From a checkpoint of a small transformer trained on Wikipedia.
Architecture: RMSNorm before and after each block, no biases in attention or MLP, normalized queries and keys, value residuals.
Training: 296M tokens, 8241 steps.
Each number is 128 + 32 x the weight over its row's rms, rounded and kept within 0 to 255. Layers, rows and columns count from 0. Numbers have three digits each. The size before them is the row's rms in percent of the matrix's.

# layer 7 MLP gate, 768x224, rms 0.0883, rows 217-279, columns 0-223
099:146138086113179138169102159145135146137049057135157217173056064137100149155127120124088155058124086103140158131178137128139140100182113166158106116169140129078117135134137114112149118157165122128215150183183106148118137121138147155161066140109148138125133160115163120097128176082114140072096087159136110106140138088170157162072125135149167123143195170132152120107091128137098139130100095111133147140121083156089146101120147087104118187150087123114133147098185128132099115154112132140108194164099229111134139107157254109202187123139187155138119090138175127111120108122125136078082143109132119131119173149112147141147123163155087125094091159126112134138174095151155097115154
104:137165125124153155091135128176124124199066144192155152144131065150091111177142209100101123089191122194086175182147147119097098147173146173174118119075124132121094160115091146149111143104099118131123131131139183137112158187177155132164141073119114100130133107130147122138111148112131125082163044110101166099141169238152169093142112135165105166170164141120098151126138139169149152080091133107115186145104150151113154116156134176100166093140079170096116199139178143142182110160090101176124107108058090093128128084107178138090094102140151087127160166117126153149178154147139091085154122133173199136113112107096154182134121122120153128082107142130111157130147166135159071138106
101:116133111133051167137177115185093185114081154119138111120130137221187124152097100157137136181099124095161100133132178111133141168115174138131116124103228090126112162108151126144119116146137057149106109162147148146097072149143178098127158098164119129094118107051117123124125092126063169152052116195144160125112138137183151111157159102114165169139118169136155145135087116153141122153138143156119137139123180114157180132134137138085126098110145167124110121117166125133117205094167144118204133113120114165117148106130133076143123100121118129122146129126083147117181133090212117099194131126109100076129146192056041146140090144125148069104168092088113142096194187153119096128130
103:136100036151145129076131072178182106179098094110171112136085141102183107137106132126117152140155101104125105176150171118152086161157182129156075135081179127154143111066095141141084096159173093121141153099177229133128131083114131103132137116094159145116126092120164105129153119102192080138140100124118151157078074106112135107072151136157119130109097133139153154151059141138149151133139087087115105132141109072150106150133157162153129167105184178075133145152100104141120196072153106109108114164124152105173108133148125124153126119072095132136180070090157174143096133089156113118107084144153184121148102067077077131112099112086097115176130043142143159145134190163093113069113
091:108095136199165146067164144123031130081182157145106149203147119121114123129148136142114168163153097126161082139132086096116063146150159097115095143131150182138129093145119143089126143117132126163138090168159086146099116136131177147116077114155109123166061150160182129188069092106084148119117091155147120085121187128180081109068153101121183218084155135134127107112111143185105152096095129112133112176079137159127146146156114130146174174095132181132140108119081102109119101134044144131091139138093146117092090116089138132172103120140100137150146106160128101110176188133151111149127123166124126102085103161122103171132120143146169116199094091121107150154254136133138106085125
110:078146134105143154086183134094101111165096142216163177125101134092096101121047115078158131117098139069112118123100167046083151165132160124146143084119140144120141104131148119143088149133101096140156164143187170154059143129127119137156115055077117110142092127130181145155208150118093083137101100085115110102138106136089117106136084116181138039146143104154130145110062144148127114115134140118064126080195118083101132060132076105134090142094158161154119115070178119090100116138136098102095102173079114113152152151076107065111104142135138156144067055175106155139150148105137162111228093106117106144157105145164129140122097126138166163096131099131136082110107130127147101133127
101:127103117125182144091143134128133135181116152126109099094142041145137100161077120088105190141124118124190172085071124095099166126124065103106146128136100091125130120131131101102076131102121122115134130194158091198118193131088071091187136116118132129142149148129127101117092154155138149099196116177132123078142115189134154129100103074115133168144059141104082116139106134131066104077157118150126114092110139124107160159138171127141142122166080125190063123135130164141173129156149144109128088099120145107146089071100127129157184080113194075062110069071117085155184178120103130091090154121106104144135099139156115060137098180156154170138075110128088076142090166116061139115097
098:202104127171121113089129157077127166152141100133081130122125118117060100136157128128134092108114103100163131200119134078143165149139086170159187112129090087128082152124147110162085141069183129157181169079156129125153103048120126104143143120139180124164082125094144119201122182126206140131148105109172102100161132088166132162136079111146116128038200102158150115104128093164083111146146170098125130131152100145160114126164103109107146154129097152100079143073150147114126121105159145105167117055154210038149098106101126122084123070096090086104189165092122085185105137099129175085132153138134122143171119141153140174130124089072130111152125138077092125155156158121138115126123
097:128055106145083126152132165151122140175117120134133102096123104137162125117111149135117133093077106141127154143150167162100114132110167100141165113121127073111179122134123152141117107172124208127121140127121158154094203113138143131098107167162179130110197074132159174166111137100148140153038092093052124055180226172148138148111147053132152115187108100107121148083123162082096094136162182108121200132072127094107153101168145079094117104098131149093182149094114163097135120131174143099123149136118162075162096085110189151124169100135145116168109175132136119099119157101140114168066114124106159100136127181085147153124183077169132081102130198123150108150151142072110166146141
100:116068103130183075176135112062136125114177101148159163156089136162123032081121135107145180099153119148095118134167081106114146105126078156179155106159096110106180101054151128164116081127130116130085132115115110130109167160130093126149180163096062138132119149098135176093135133147071111107115100191110163193119164178136160130115167118155169112154153129104149143137107183109136081136078109062109125118174118130122124193081099101106106127140136128089073140202097155134081155110097131115120084163156102121191155100107101135148130073154129088131146147096128146095182149166129139104115149099171143116136114100104146115135160163126055084097117149223079107101140110105209168092146
101:118110120185119106119138104141133157157136067209105136147157064098111114153130156168097191115186098148149077172184058139163103118122132142130123147122196147215148130138120141170092120081083155101169122125143145095095139088184085121152111136118080123188124127100094147112105143126108080119127102132197149085178116178126127131137088078139126180103140113151137100121125216113151076150123114123112138067114066170159133120115153175157116073189156108116128122147111152181107171116084102160154073126157120087186076139097130115164128140098115096085159133099141152175169195148127075093183116161104082128123108074141098131155115083118118142099077115132081140138135072134165096162118
097:092132096181094065125121112151109167168148121116140108119153098124145069074128150113117087159065142124163090119128120161148136132161154160163159130112096077129178078160146103139130117107175200127189167112148145175084101142199132156150144124166128061128146084105076147100150161087154124081087167107136113128129118193100219102143120123118179090109176143099082130127096163093119101128086100128136153088179094071147079198096132094160118122108069133063159123137164168075100152123117106095151122122122139074155065072137089147150153088132115107108116106141160106084108164150100179078117169162153064180135108177110114197146138085111085105141129113113113089099089130138138129157160
100:077154126117144129158205131108150188179132114145107144115105126173123106161117132181093079149124112080102080118122151056109140123111093074139064091098096127047139134173101082149063057087101150117166176182158086168148080197214077127128088141147121135171151132126118145130112188155105147094114138146170071102121084145107153152168135143120132131152199120099114064081121125080170164135137191086159138122095117138072155119153124070125092111121113152121102145080158091193134113117166126158152132139122173123135098143146112107106147100095132141173131117157118160089127158109138095108164132099157185096146135139170088154212144173134164116136131142135122133105080125078086126079110
098:172098129148078165117144096152087110049137127112113138160118143134099113133104114114112103131119104151115079189155104138158106120115135136176122141116138131066138081147111170150120143077076132161131105134145141113162177180166112162168140090087090150157113099125122070124179162087034136149177086144063168111037146123146108134129109127153126125142139131156092118124070140130092140083113129126131118133153170136149158097117094037174168118111147133064072136176157115128145138205158122163092148129132128099095132102149102184126184046142120045109085099083149062122118115107128116101159043090163080166144071146121107089126107129112094105135156127085063159139116115165134113170107
098:160156203149137160146132128146176095095101122148138144137118110115103079126062098115162134160139100056123176121134106075149162099114106135144136130170099150080080147161186127180156100116121107086137134144148131029178100133110158159127156175151151152114123142126128131147134190138106080073139091116139157114098100141063124121111120111144142126244097133143060101145132136143038070163130105109146090117115116133065106099136126119193166121089135156088152191132136127138117180092140183107100116121139043160118135122167103106041185175074112116143189168113118126092118130154134109195142163093096145134211143089144100120109117159110119116141137119114138120148090144094151114118098
092:122096160101119135095104170165142097074128112158124089204072113176079130147153118126121115163133156098116182127144105132086085112139158178105076097086181143122151162136071070136115063161165130167100093137146137128118120156156143193099091099126114076153112125134085141123120124097146110088147091141164130142136088134146041144096112046085159154177143097193157115155140116175106140128075112123085105108089107143129122072104113199124117046141131137132151188089142143112151145110097161146152103110094103111141155162080165077144175112112107140109218145162092131143133131169119139122172168081070128134118129118092081137146103172098185174131212120086192127110137137170112120123100
100:128115125156170089135128132152217091132084104130111074127116082153173073115103106091175142187106170105119197111123094147096103165113134130103099089096143106175214062050122124114137125062137128142081181127118127106144123069144124132145143080189062129163094158074112076168105127111117171039154074138122131140086142125104154126113137150124141143196095159146168078138140103212126121122085103092112108136111130128154134117163147154095178131127201116061158131178146091086085135122180145160126149096126135087176130113157089142133088106122147106095139091149105076130117168149117132145148117115155167106146156190108200119134068156134175151099109125083109105116141122125122150151146
098:101168126132171144158133174086112186103111107191136132094116065109131147122068156083163101107150163086130138168095142159127089060120101194116081111162173121110137140118158108169093167145162171172124056178068101112104128151117145081140094088128067207077157130155055104119123168109080144074105147147135167125112114081124177098117107107100127153146148143086119149154110131170139105089168194170102171110116116127147135153102104112141123199119157187159166165108100127117126154124093087090099143138101113115148087092133100096137134131129151117130098077197100144155155127148049120170149084161090115056101118132123146172140158083066130121127141157143101135174094186146131168131081
098:134149195134154101092113087156058103128134161089084104136109152136081131149166097138168111145107139084096173132139119130120111131135111175142133143164102103130130116097184101098128148071115080145123120158153130129143079127199121095149180103140112113115043123122170129175098142151182094143157119115116107165103099157062129131189134097120068102196116095076148112110070158142233140148187121116157076211140136097114110110135109125148086131139187117103134163141167147139085120124111118160073115141115107130168092106153112074163116125114099154138141150136171169118171194187144125155106095070167168128108103139115087114078175183177115065101123165153085108126187112101065142129092
099:153118126116152097128150165131172111118124153124127129100064134160148138081167100130107147115080102122167130158153021197073120112180143099172149119123099156105099163127171132122112163115117213110148115103158174036123116109158129133147154133137125078128084082129114104124189178138098167110159136102149150104092137152166171121098132118132173098129086166127097155128158135158164083105195116106127103134183073094120168157039120076110163151122149173056151131049161127165126189161156077127157103126155150118130122105130121125177178096162140141149165140125112131124107182142141145168124102123163118096087148174077151158092030136161119117192114075099150112145141119152160123153162
098:155117118141140150144113133139114200163105096048127132075085091101116181113125129083121136154116153078177154084134157076122035135094157144150117100077110100173108134140157152066088142111112180092135119164105107150126117142182120090105071137148056147101165120119187119176114113113168059139111147134065149099084162134106137152117105116099140174092117139116098130116150166156119150131154151147142077124112102187128104058128106131108160076066161218094151127108112070130120111115101136134129190163121168089145151151164119144193140104114099098154230141172159111080133151130135123163115093108158126116113078141126080094109142132135191167124157114115128147105205168138165080119147
099:149129062130078176142123136116103124101165094155125140126123116129157030116097141139147174039122118101179157110166174096136119134147116056149144138125082132128170111102101119112139060114109123119123145145176159135178128074076135136146169178112149159127113147094134087197106183131087120102098095212078102186139126116107128153142127070128114164117150149104078139119129155167211115153129075115168131101121111096168167099146119153153142109087111147122071123169137090111122123083126162156150158130160144115110143146130151122210089113056125143128129082137188096146093113158117109120121127160204150088110178092142116112108161141101130079180161165087122157170178163074158059135164
100:158092133132145128183088114237160131111094097165147156095123145152109085149123101090141155132118082112200074120136122129103104108117130199158125177176179114095139135137087150125103153135170151082115137164091142125074128132136176171158110213128170126118123125105128131168058159134104114179101171121142105086120139116119110062088168111093178134167124099100134117057115147152089110065111137122110182105117105121115150070095046110100093170154076088142114105152212080095148115154173110186150155194134134119140122143151191108071116138074167060149071100139133112130112133121176075159165111139098174114119125166122162130134132085144113087125147140119109112105124133107145099091110
103:132073118128115083163086111148132130140129062138108111163123107132102085093153148155098128097108124102138146120109218110140169104113087117149102167139172121063099146169084135125150117146116145186170123085127126153100140198118139101142053144105168112140121093077140155088108182135128121055093076100099136200123115092130156074151091157132154123128130151099129179093134130059184093107153136088108144097155145178196140118168055095115087146157188104114114087155129077196108136117133136110163084099153117120148175083120156091120138136142090119104138152123127165129140152156181131143130138145106132105220097124139099122149122162149175035064131169134084098180153134152117074145068
101:156130125088082173098111152127189147160144054169133178098123068164076178064083109098118162126152153142141094114133203073130132159158137103198106066162166131104079134177178103207091148107147126124121115105122153097094138143140129113172106123151161128148127144154113101172130105124156093130084074067155100115136170158139159115055128142136111109126177150114138123097111143078148207184096142101138133097115156110081145120149111055081130126156100145127128144143076151133163147144142097124133112146121096137126170106128141131136137135134223170128102158133130118140184154136147103106219080120076139142192131143148172122187168127105078104102152135144076105090139183098118108067101
100:104110131150136167161103139121090156091069098116175101065103143118120113094121084078123115117099124154087141164139114081116100156164167173158152166154133113106068141160145071088122112138116129129095083137132117098104148192175065102110132141144207109161145174133167146099193115148113141102123076099153130079127161151102217156105123125121177097159082121132117161119162164148147185144154149151096154122184144180088111117085084151183127133121145181204146196078138145135116095147170159106102119148069077111085103093084130071109131074133110116068081118125156129163113183156112131138129196120218113144114123121121110158095137076103171105089077176157120088120141122123094117137105
105:137132159137108152114148155140130063137126114141055096151071129111136132145130118153141132072195156120168138137109083070098143102079115144146137056132089119102158124171081141099142189124091085171157131153182191154113076114151141075147090079078147132184111126159146159178141132136144121101165168189111152139135198123123106147193109092143145139153150090115048085126155126124154073091082056137159076092134140136123121137173161153095135135145150185118138204103101102153119117132133122150142135104159110083125149143134149071135151055129138164142131089149146110136197151138149170112153094115127134115127102114097085125020102177163105067164158126121112150147126060117100132141061
097:109129134148112092158148144153127172187103161137118159119132081109131081127082157113189123114131062139134117178156096123119124144092086084138105111199038163115074103113119099160036163096128150121177085108113121108159134153098125097109115134124164122146178174137137105117134135096136083098127154096120134109116174074085155170164134137111084075122110121163151117077118130118159098181100123160136121096153109177126059121152157142118135132108124083116092160093094076121134140122103036125141124135147082140121158090098120055107130175120151152103197042192129127093120163194105129060101138116143081115144049112136089183119150202137100133117110123134113086104085101148167106113171
102:165131140097134157112159180124158127114149149173175156114147164086134202148122131148131172077152143103162137134171094107115147076139146131161078133174107128103092080121092137100105126114096120121177096129150153118052176211188064117162121088123174149149135160133137091123112100068110120104207145149088115066176106144100143095120138080146100166172152095134182078140134148053064146126161157135082111183121135120090190087118135103115146089079111110113153156142135115153145115200142116105209136151130108068156115092138123038080133108133133153135142179135148088151089139070135163153215108144141180158140148112139098152127124138168114120102168135183136131124166103110100115115126
103:138085090114097168159153169151155125133153155165098108177099138151112140115087107138118093078131161186109118173168134128091183097114133131144134089152115106105143123131105179127127136095076136116162108086162177169062157152147127177121125068097136117230107171101183123185138101167112107115104101125112139109117146124143200029154122123164117093146129118152154117143177126123122090133174068169097083126159102078159070117109141103124170124141148134129180197049159139131116117115139133090166079140164109082180104176057111087094166140094134153185088106169095123118170123182146103042144112130172113097146160134146145126040132124127121115101115154146095151149164102101096119150127
094:140169135095083113087145119129049156093091124120195137122117101131121128154166109113132023153156127160126118140168120099168122069146159130121051128098220135081127131148162113097111131172118135089188082140178140144181121122126093150137089082157169101158149095114148170101160121143109135146167138100097185109119119140114112089140125139112126158170151202158152126097094126093130121166114045148106121113157140172137188133122086036157174124131124151152180114104129060070118102144083114142077105165100137190129169138182118143146123165140144099136135148088111132140152106144123098143131128104103155075157140102151127080115135177098103202112148156175119135143124085123231118098172
101:156132066110132116135158127097140167084097094140066061120119107152136159171085100147147130115129181115173085134116139037150080090098118129150098151092110138155124126128124125099095049171141139158142142148124126146143111168155171132130143198121126131118108118084161190162147119170093050111173137150153163144132138099062090117151148061070120137096125182118151149110151135077064109087161084127084122147143137144132088153063094025144125194127130167129172135106151158090094139147182126157145090121198128082142160170108149126168151132097175109118111116091191145126119147169143064100059093131114169114126140108122146130105179081140121112114111119102102118092198167114092152117142
096:100086174180149110093144161166110141150153134200154115099103109128181169099179116148139119174133117168170089146137084168074112095080069111136108121098152106111113176146033107156168090089084122120141134089139110159105171119191109121107145115085152140153141168158091094090144165169112058137149094138106141110082021138097152165103107130096089112211107138143132114099119139074156133142127082093105152089110089152110154151045108139165202136145132130061145158127088120092122114107196135132149154109049153118150119101086114074154131070121084114151126089100132131159177122107110138136140113110085131135150104152069133109128092162133148077133116104106131120172135175141089088157111
102:130102177135145130107132088052074164133105135166145165099139122099144093146126175103125100133099095149066133147140111114135114161148127111158161125128143113032134086101145160166126080129157165203120180065142132202091135069157155091172087104103147118062100201124153141104138045073165135101125082104153208185120128152118112165126115088145105140120133109142153097080195120131140117145140097099141107150179114173190162114100155106108139125139129150102152160120198108174143115133059120152177086149120133113124106072086119158194103100115079157124134154117154160130070160128121077113147156151183148109185161110093131129163085098157148149125139154143092087125100150127068125102104
098:147140058107152124170171091145173090166073143122115123105111125159103132143131115133171131125159173142146181169174118161098172173145168180158149113085143165134117102067141149162107105129059166149090115114151077122103130094161117064178124065111116111134088171083121039105201082094123149096170133149133103136108136144119144153123168117129129106106127127131116081155127175173183098114104107048144050107130108129145155122097167151146131104134146089151127108096137144138143119130161159079048104127104121090181145041158116143096078133081157060137115092163120072168146135104103110072139144162141167172134158129081130077100184091079130143154108151193126119161152124128111090153111
097:149066132145049163108089188112091125158123097144153147176112102122144148064153179089204151111108192111095142180153120125139167186187140166160130125097167083108125136173127147131105140134133108157174119098133147150137131068125142176154120152114098142175082156089143139096124124157095121136082112168116206095112203141108170124029110110112030157107147156088119083061041180143164116101139128102105143134110163115155164091085133125128083176166107172137095094146095149145089145168131139130159179077116166125135085142112159177083115142099097148180150129128142133137125161144123109088133135110123119133145075152132162194093162130099104167146086147133114154166098147096116127123118
099:185149124145108129094137119098105147117167188131089127079128088149128149161105181123154102118101181151155118149215097140147077150108191215155070108102117058109164119154099173119112085131147074134111105133184112136134114153113132104149089092180135093116157117099142147123121151111126128114114099188125189152104161131077151125094083110175118140115166130153161049144067204112129130163103143155107112114119150141125098095142145114151130107143137082183112160107148166083185123160057080059185101127175157148093103168145155092134152096090100061085068140145117106131158188160126109120153071155114108064138106150098095107132130203136146095116108138120116153153139187123161084129132
102:146140170080097103109145128119127153149146059135149118059135137127145151061120166122121182110104169159141149144136166155114134142075150176133135104118172136085154142161145159133136154145190120118169088115180167150136143145126187164188037071164136106164118110143121116122119110080143075102170121166185142171138129154146154142102086114143188123085103128114202143130113127150144159103147133119117162133191117101170078017158136105175086176073129117087177130124142134129138132140139111125136099113092109046209112109127137170153098116120107163099090149090109156097112107038121084138091116115142144145168137143117120178117179109090122178087083078106102118149129143147175125091067
093:137155218069146146141051129109072227151084159146166122121127133148062110075111115070099167129141151091112130139094117133150099100164102139148140087094099096102137158100175118068114128132170137152178181121168121150097150100141140179158139069138066106140207127123121115162092157101138079074158127128164160098116141157072107108130134072103143125170170120066096170145144149179117137132110137115182108135149137117116163169070082123189137100116090173163213160115157143151128105084137124118113138117144144105145093133082123129119145096127092144092118129180178126100153145118137199111073128100159145125084155139106128104113148197132091093085094174090107169124129138174148158141171
097:100141161178107085172110146094119135170088119094084154119110095139189110127170114077108160100177162164163150111128123155131110117119124092162069184142086118117139076142176116153109221074132149098139177138134141171178110140169029139169160134091161155144155104099133120162143167137161155065171147129138196141111142168135154061146124134116141127127108134193088145161169165077132142154145100094154142083115100140155066085102133149129110116080095199114146161122125048121131142115124151150173127192098220088179134139146143108139154069160146125174164146149172113117145125131176128146120111139179143130067134128079146099114162144136128150113151091064093096123143176156098130119164
102:167138131162167121237137128139048110157104143110146102181121108143164136131103143105128199141171109092201156151108156148129113136127060094153090137132169157176188056074154118112142141099188109158132196171099108123141218101172099165189126141123147140150116123128129098114142120165093140109155158159132139101095127117080176094105100153158166092109108103122076102103109147173100130175172101137144096083173085128112135091159146160148113168123151117131142144114179092113141130129143094134138153130143124102213085091063059143116141108087219149066121103173099103047098118099135118133161131097124098131091161130082137131147130156068089164131143131147120120115172119126118131109112
100:171135117111135072209173163170119092105087160083125114137115168124094084126129151107110184157119098130155113150156153118127138137106195186147112159142189151067175140124121156142128123122156105072138166078153107109134057147121115115162169142154084077191104145129096108171144116141160108115111125124074183146136133120164118085153090130184163077132166111132095120122137108147218092123135122114132109079191117162097138139131125097192124135127086109068120139091180138140136038115148148123173088211182069091146091124143145119107084078102125171149149134121130133110128055115093110153155141118179120174147152107141172097148129120123098080113129108041108146131107164163130201119098
098:122106144132136132142158117126130164143114133150135103114169169159096167135123094123183141149119128152166190050156132130135125127124123154176098072095149102127108189163107126175068070115077148140198087135143190073158158113139142125117124148096135113183071097188148082180161121153095113134096183155129181110066109165145143146046187062096171160121157115122130120156121183135104162132107102089138119108195128129196105090089090149114128160129083123119098100147151105041120124087183148200141068104154142126100094144085163166154070183126132111143133125131140117185131165157091154126158109167154167130118137110133182115121110143110121047140109128136109103096192148090143148104116
096:121095145111143122060136095120117127141127122097096162124098089184227051105125113040123150089076118084123142152149113166180131110168108136127119133120131141145123152143159094134119133085185154148079129104118089127105142134116071091154148121122131073145072133158120160202112174096189156114097130132137155124118123146108119096103140091130139151107127125088135124133143181200153143140141151166108121041116157147153112124125138168130118114109127154102138099123166080111140083143160137202189066184123102102159097108098150086139158148156125118165068112078173091164121167130210126092154106104128236163153088116166109144102143173049104096114100117126088148099109151068127134167092
099:143054098143110155137132095083091148161156082168085114137121142100094105154126143118116081138148135125167132116161125149153142099121116134163100107096183214152126095080110109117176079127125170156185149159152177167067144183112070102125161080122078081065143130100164062108103097135107165126125133097100177171064120069114159174107150106129111112101117145107129145113117148159116111126167129107125173092142220124104159104109108094178132163148118078099180171132119141099109182158105170104095178124117139169118165078081121125136173154146175168123079140139176159119122143189113137189172151152104125116179121094150110112125116162109096155140126180078166103106223104151182100142127
097:124127123107148133152124107127130148107148144195177165254125111082134150129123136151116143090126129078148106110056130084132129115116117142155120127174114164083115102104093152113082138181189127134197133171191113195101163145113121114161067075094138129149127118109202093134075147107122146047165103160089143120100154083102140104149119126131149109108180143107071189095097094144156113130147138177197161125097131083126120127116118126122103178110131160098049111137102102140114148132133175161139143114108193120132129100067181098147156161131182135089133145100174146108134131173168092138082110101189110100079116181116061120137108076083117146096113111144162135166101085149158068107147
101:118065097135077093132193129065104109105148102188150148138150092184090168113099208091117126159109131087176074041194124137155110082086114136154126092137110114086172084147069105133110121108095116090172138087134098165153114122187078136147171070107159157134117126095085128106127144165111085114128140122136115098149180220111169119097148087095170143115099147088099160086177097197111105081097154085112144127175135173116154127127134137133097087169124139150098121105133163170098181169171152104130151099139146120146126116148085126122145076159171099071069082103122111168151132115143188147131139153121106084201070132173148111121110178106094118129157115143089107099134146143134134112094
100:144124238098131159198165137153093136108087120154130088141139113126109048136095149064182123127141121099111150132182112160123174099092188044181118152078134124125163142177225107135091107136125106143124138146117093177077172188156058112132085113124131147084145149087183121140189133116132125098077123154180144132163180189102127119203108120128174132140110159115088118163101111148123136181115203161125111140120151137126097107089125131108165141106110085114114105104151129155153142109163109143147122090144136154132190153098137097145145142099183136073064123156152177117137148112049131122138085085121122147133099131080102139135155108087125148090149126072071106131156083127149131166142
098:079128096140103153120150136164058126071145108121146162180009117103098158147120089113109131142150149122125195082109155103157181134173138157166157116112139107090090158130137091150107080104123122140162104156090170119130120133113070157154160096050158153089105124121177083127133098132151172185136093152077126147178106186150164134128170107124151135100115161081084118111141205131170059093111113145114203101138125056081112106107134104121174123115104091107105098146152155106160134141116180181118149114121119094184141112080161152129132027082159098108115128138115179119114181168136127132149095122124144127106061088131135071114155155114152139103181143132080160160143124106134090121185
101:140085128114121107120145142156097122168092109122139127154090079146101110159143205116117095121139160180121117116107156106140115117102154172118067080163150121077125140117106120089155143097124131182169133163134064162100126148108080114128116106134117090181182168051148087101129159114132194192106183107153140121074123111089134125156052104158160186139134135140142135111091089131111087093162114149077140133122158143135114109131171108196114106102166130113156128094134035134198129102079137123147132098106163113130170134096094066114136132193153133150116144096082081136120151164137117159113139170113126095129126236201062177115122078072197109119135176111191111147099152103102130131100
100:133070155143136063116147123124168124107131104147108128196145134112182121134122132162127084077120114112126156156139157101067122097089057119148109068072087138132122131125058071142180143100160164143152152103138141177107150099142098139085173093137119095187072055144110159115216150170177164106101049124117128147109091126156136160165156131127102087187150169119065112159090113104160100122124097102102091145135126125059109201154153177165174153078169168131156157119098130146074108139119145165154106167135153133108146087088133112163152172141130152119190107201085092066147090109119130116131160168141190130148141121133053154114133121089090148173121112122098150148095127119121098118108
092:170187144120132152160154140095169155146108140137108111129084107138149144084075087173171115129120148178131125070158123110124148138125123158144090147171126091125140081105135126159105165127179114098087147106110143063133132149124107125143087164106064138134097098105096135096156202137126069126135128187080123081087125151109127160175108093139165098146206113137125093114076180170175116133163119106144067080163143091139111165114147079134116131119105144093041055151153094073117144138130147176137126093103165164143151139151132041203126151100116137204129163115095142079149085098045074124101138168139105161146154112105100154136116123080108124133104141130081116150142181149094127046184
091:141173101158132094108062119123049111148174124199135143139088099130112144109130132079123133116041138083194136138116155227094129116169130148125108100149163127123147135096150209160116114098114102043157137165129119164138118097136166144169124070161067147121146164150125120126138141096132135102139176142125117096116182197137141140151085144108160156145112116171130120143094173116133108113137054200140108084155125148157111143141118151150118100109112125156084116155148076092167191103058110142157091153125130095157164175088107108160106131063185118118076094130135091191131137124095107110127152105189123140112150159158183139069149140151112148156172089107114113154125138109057164052154
101:130107141079130142120213158123132093159110153187098114161173116179111136202114150209161149153142124109137085132142125137079126142169122119185183156125116122064087110121101186050104127091196072096111132107126178124084150152193059125112094162104153104121090165122165108140113123145148138158141140117140137116184103141096166073167174074115101150200154115159129145105072113062129153134128151122066108102148173170109223140137140144127128131204065140135147138078174161132155137111145134132152118157108086135158105141114130140143169095147044087136146123116144133157155143122137112174128099152154113140176096064137141106138179143154139123171152132139122091147156155167094093127074
100:141077155114165160094112109158103163133111149124117103141099191097089191126175114103194164172143152117150062121103024103071132081120213087157145103148187081096089141092152137109118107118054131113131115113120136059112131106054118162119137179133125131106101136085199101113176134153127138172124106095116114175157206120124148108106124130124141137144100148139051163103172093093117125099089118136132125146144133095103161091129168158204111087104117141131142132106192129127101105164111112127111083150141056157150102153130230106114113115104152155184088131184146101136187127143110160085094154157134121078127097171140084148123118164110127132138082119119131179130116138114163119137178
100:130092104089150114188119142083137121147135106106091177079149094147083099136150103147121167121174237109152181176168150112156082119177108083129096142143147155104095114144121162096172141098127063164170150120153143146142131124170138102132125129086146109143116074031159118131120142147046139143148091157118126145125106149164139128143088153194146134160156116141139053125125169149206178142157091141161071104156113147109069146086109122143122137083139148101141140151163162043111162132146116114105167074110143087079142133084152136097133137123106161153139148128113150135181138136152147080157058174147133165182171083165175087065079137115133181101089126091125088181158106131155119137161
097:176104062153099176105164128110130125149138139089085153094094137118148121174127101080113150068128105099172165131115129058073170081152167129130149108112114139155148081184174136138127121155163135164142114197131133144144169083246117129155097122066146157124156091148098139197114150161083116104113080074154147177091156062111112159131067131130146159138135098173094126097094123073074090143160117111115114133101134141073073143150073086142125141144113177088161159098094098142092171101081149148129116108130151172137138183096124092170138158127159129130135145154092148105156103149132055116125141139133194127129109052154069087105112093151081091122192165123132120172158146112089123109127
105:098087176139189106102208180179098150106091194147163105128080117171132083158149164115124207099139156086151164151108072100105160126165165087125123144138125133190126145121144134091137114110078155146190189110147135081112116127117114163103194136153111126167144097163141070187143092143064164104114089180139170111134146176144110141160124091107216085115117129146061126115188132154185074136077087128150114121200150095122128038099134145110132130144106146105165141114091124178099053158155146105135115101063160131147108108111116123154127116134149112123165162125138130119185154135155124129149168102093147096137119132147127135106075103126103152125131090139144087143193080131158098188124
092:155168148119122121167131169065149116187177171196140107146172153111140183120079173133120164134130159092086144148128106088160142164156088126157116120150156107121150142146135052158138138175172118059159053089101088148128124134093091124145198164137145190096053135157113154144128083110092118100115103127177132106151163138075122162071113065130131093094151156127196104172124126125128107161102148142165115159129165117061113088156184098101203141161101100126085123116153137110111116122139157060120098106167097201156186111146159087073134151109130156146177203178074136123166164119126101125123119127104145126128092211149128140170138139150119124165087125165123103131113096128164125122176
099:117197102111099139123081111127148165126158068127104178132103071155158186094080129171168097107192132105146105158096121053165151104096150082190130050120124185159155101216171137163106109128103123142116134113113160136148173124138070097157169156141176161073120138159105152181136183118116132049151161122146116160102170154152126155129157084185134148169116078137091096115156117136066183173113087105130177174107117111126160129101134059180132110099136135104132155134153117089143140136114114116120159152094094109176171119107109109108116123154170171137082109140071138153102133167084132143097054114114127089169124095132117125149156166128112186135143103190161063094104123149150098140084
102:144122162132122143163142149129141140145105095142192162142103148128100154097128120124197070159098144127106126143138116130150188155132109176147163096125171141122068076121140133148042138048131141132118116203073139101110156116130137137145099115117080124115140100069121086166173156129090162128108085138065127186118165124089149196104157088176144067092119113087151130095069163090113089163152098106141129114138127142130126116093152117180077163107101125136149134121194089126128140164123126167150094130115153101141129131086093137137216113075153114130143152166076073082146073168170179123109072145175127149178198089071177107114115210105141073116160146189126113125175105120137108105120
097:174182121162092208100109121122196130089151075140130122147110146167162106108134103143141093111121165132142057108149126105140147151204190107156121089149111209149155110123158116147089123161085157133147107143135129170079181183173116052159150121094182155154121115149122164121161142075115173094112138104108122142091115124114173173124188071144132091188083125117099136104094098169119116188160144028136127150053157121089148131141059129124082127109140157131130114134137089133100123112137127151157073188159106168160136161079146122140199110117151113120114123180133118100088138153117093129180136149122143090172101149141153123108085146141160150110118107186106125118114103107108049148050
100:111114086134159120164143133118128066173154138169139098136164092174148116105089107138075134096113156141074143082147132109112082132146091144137122123172141141091153115164124029097104119126123186146130161173143136108120121078114128136183103180096127098137139100071165155214130081147088114115108119132072136165101117103145166098131156109158115116140121165061098113114118144151132155146131169112134149108109141079108088077093101125075171142112144183123192103113125090112131144155112159117101167089056202119087083137165149134172190095109119124159147143165118114114110157173065099057178149094127148094185172141157157111176176142058175098108126167085119131210113133095180083101111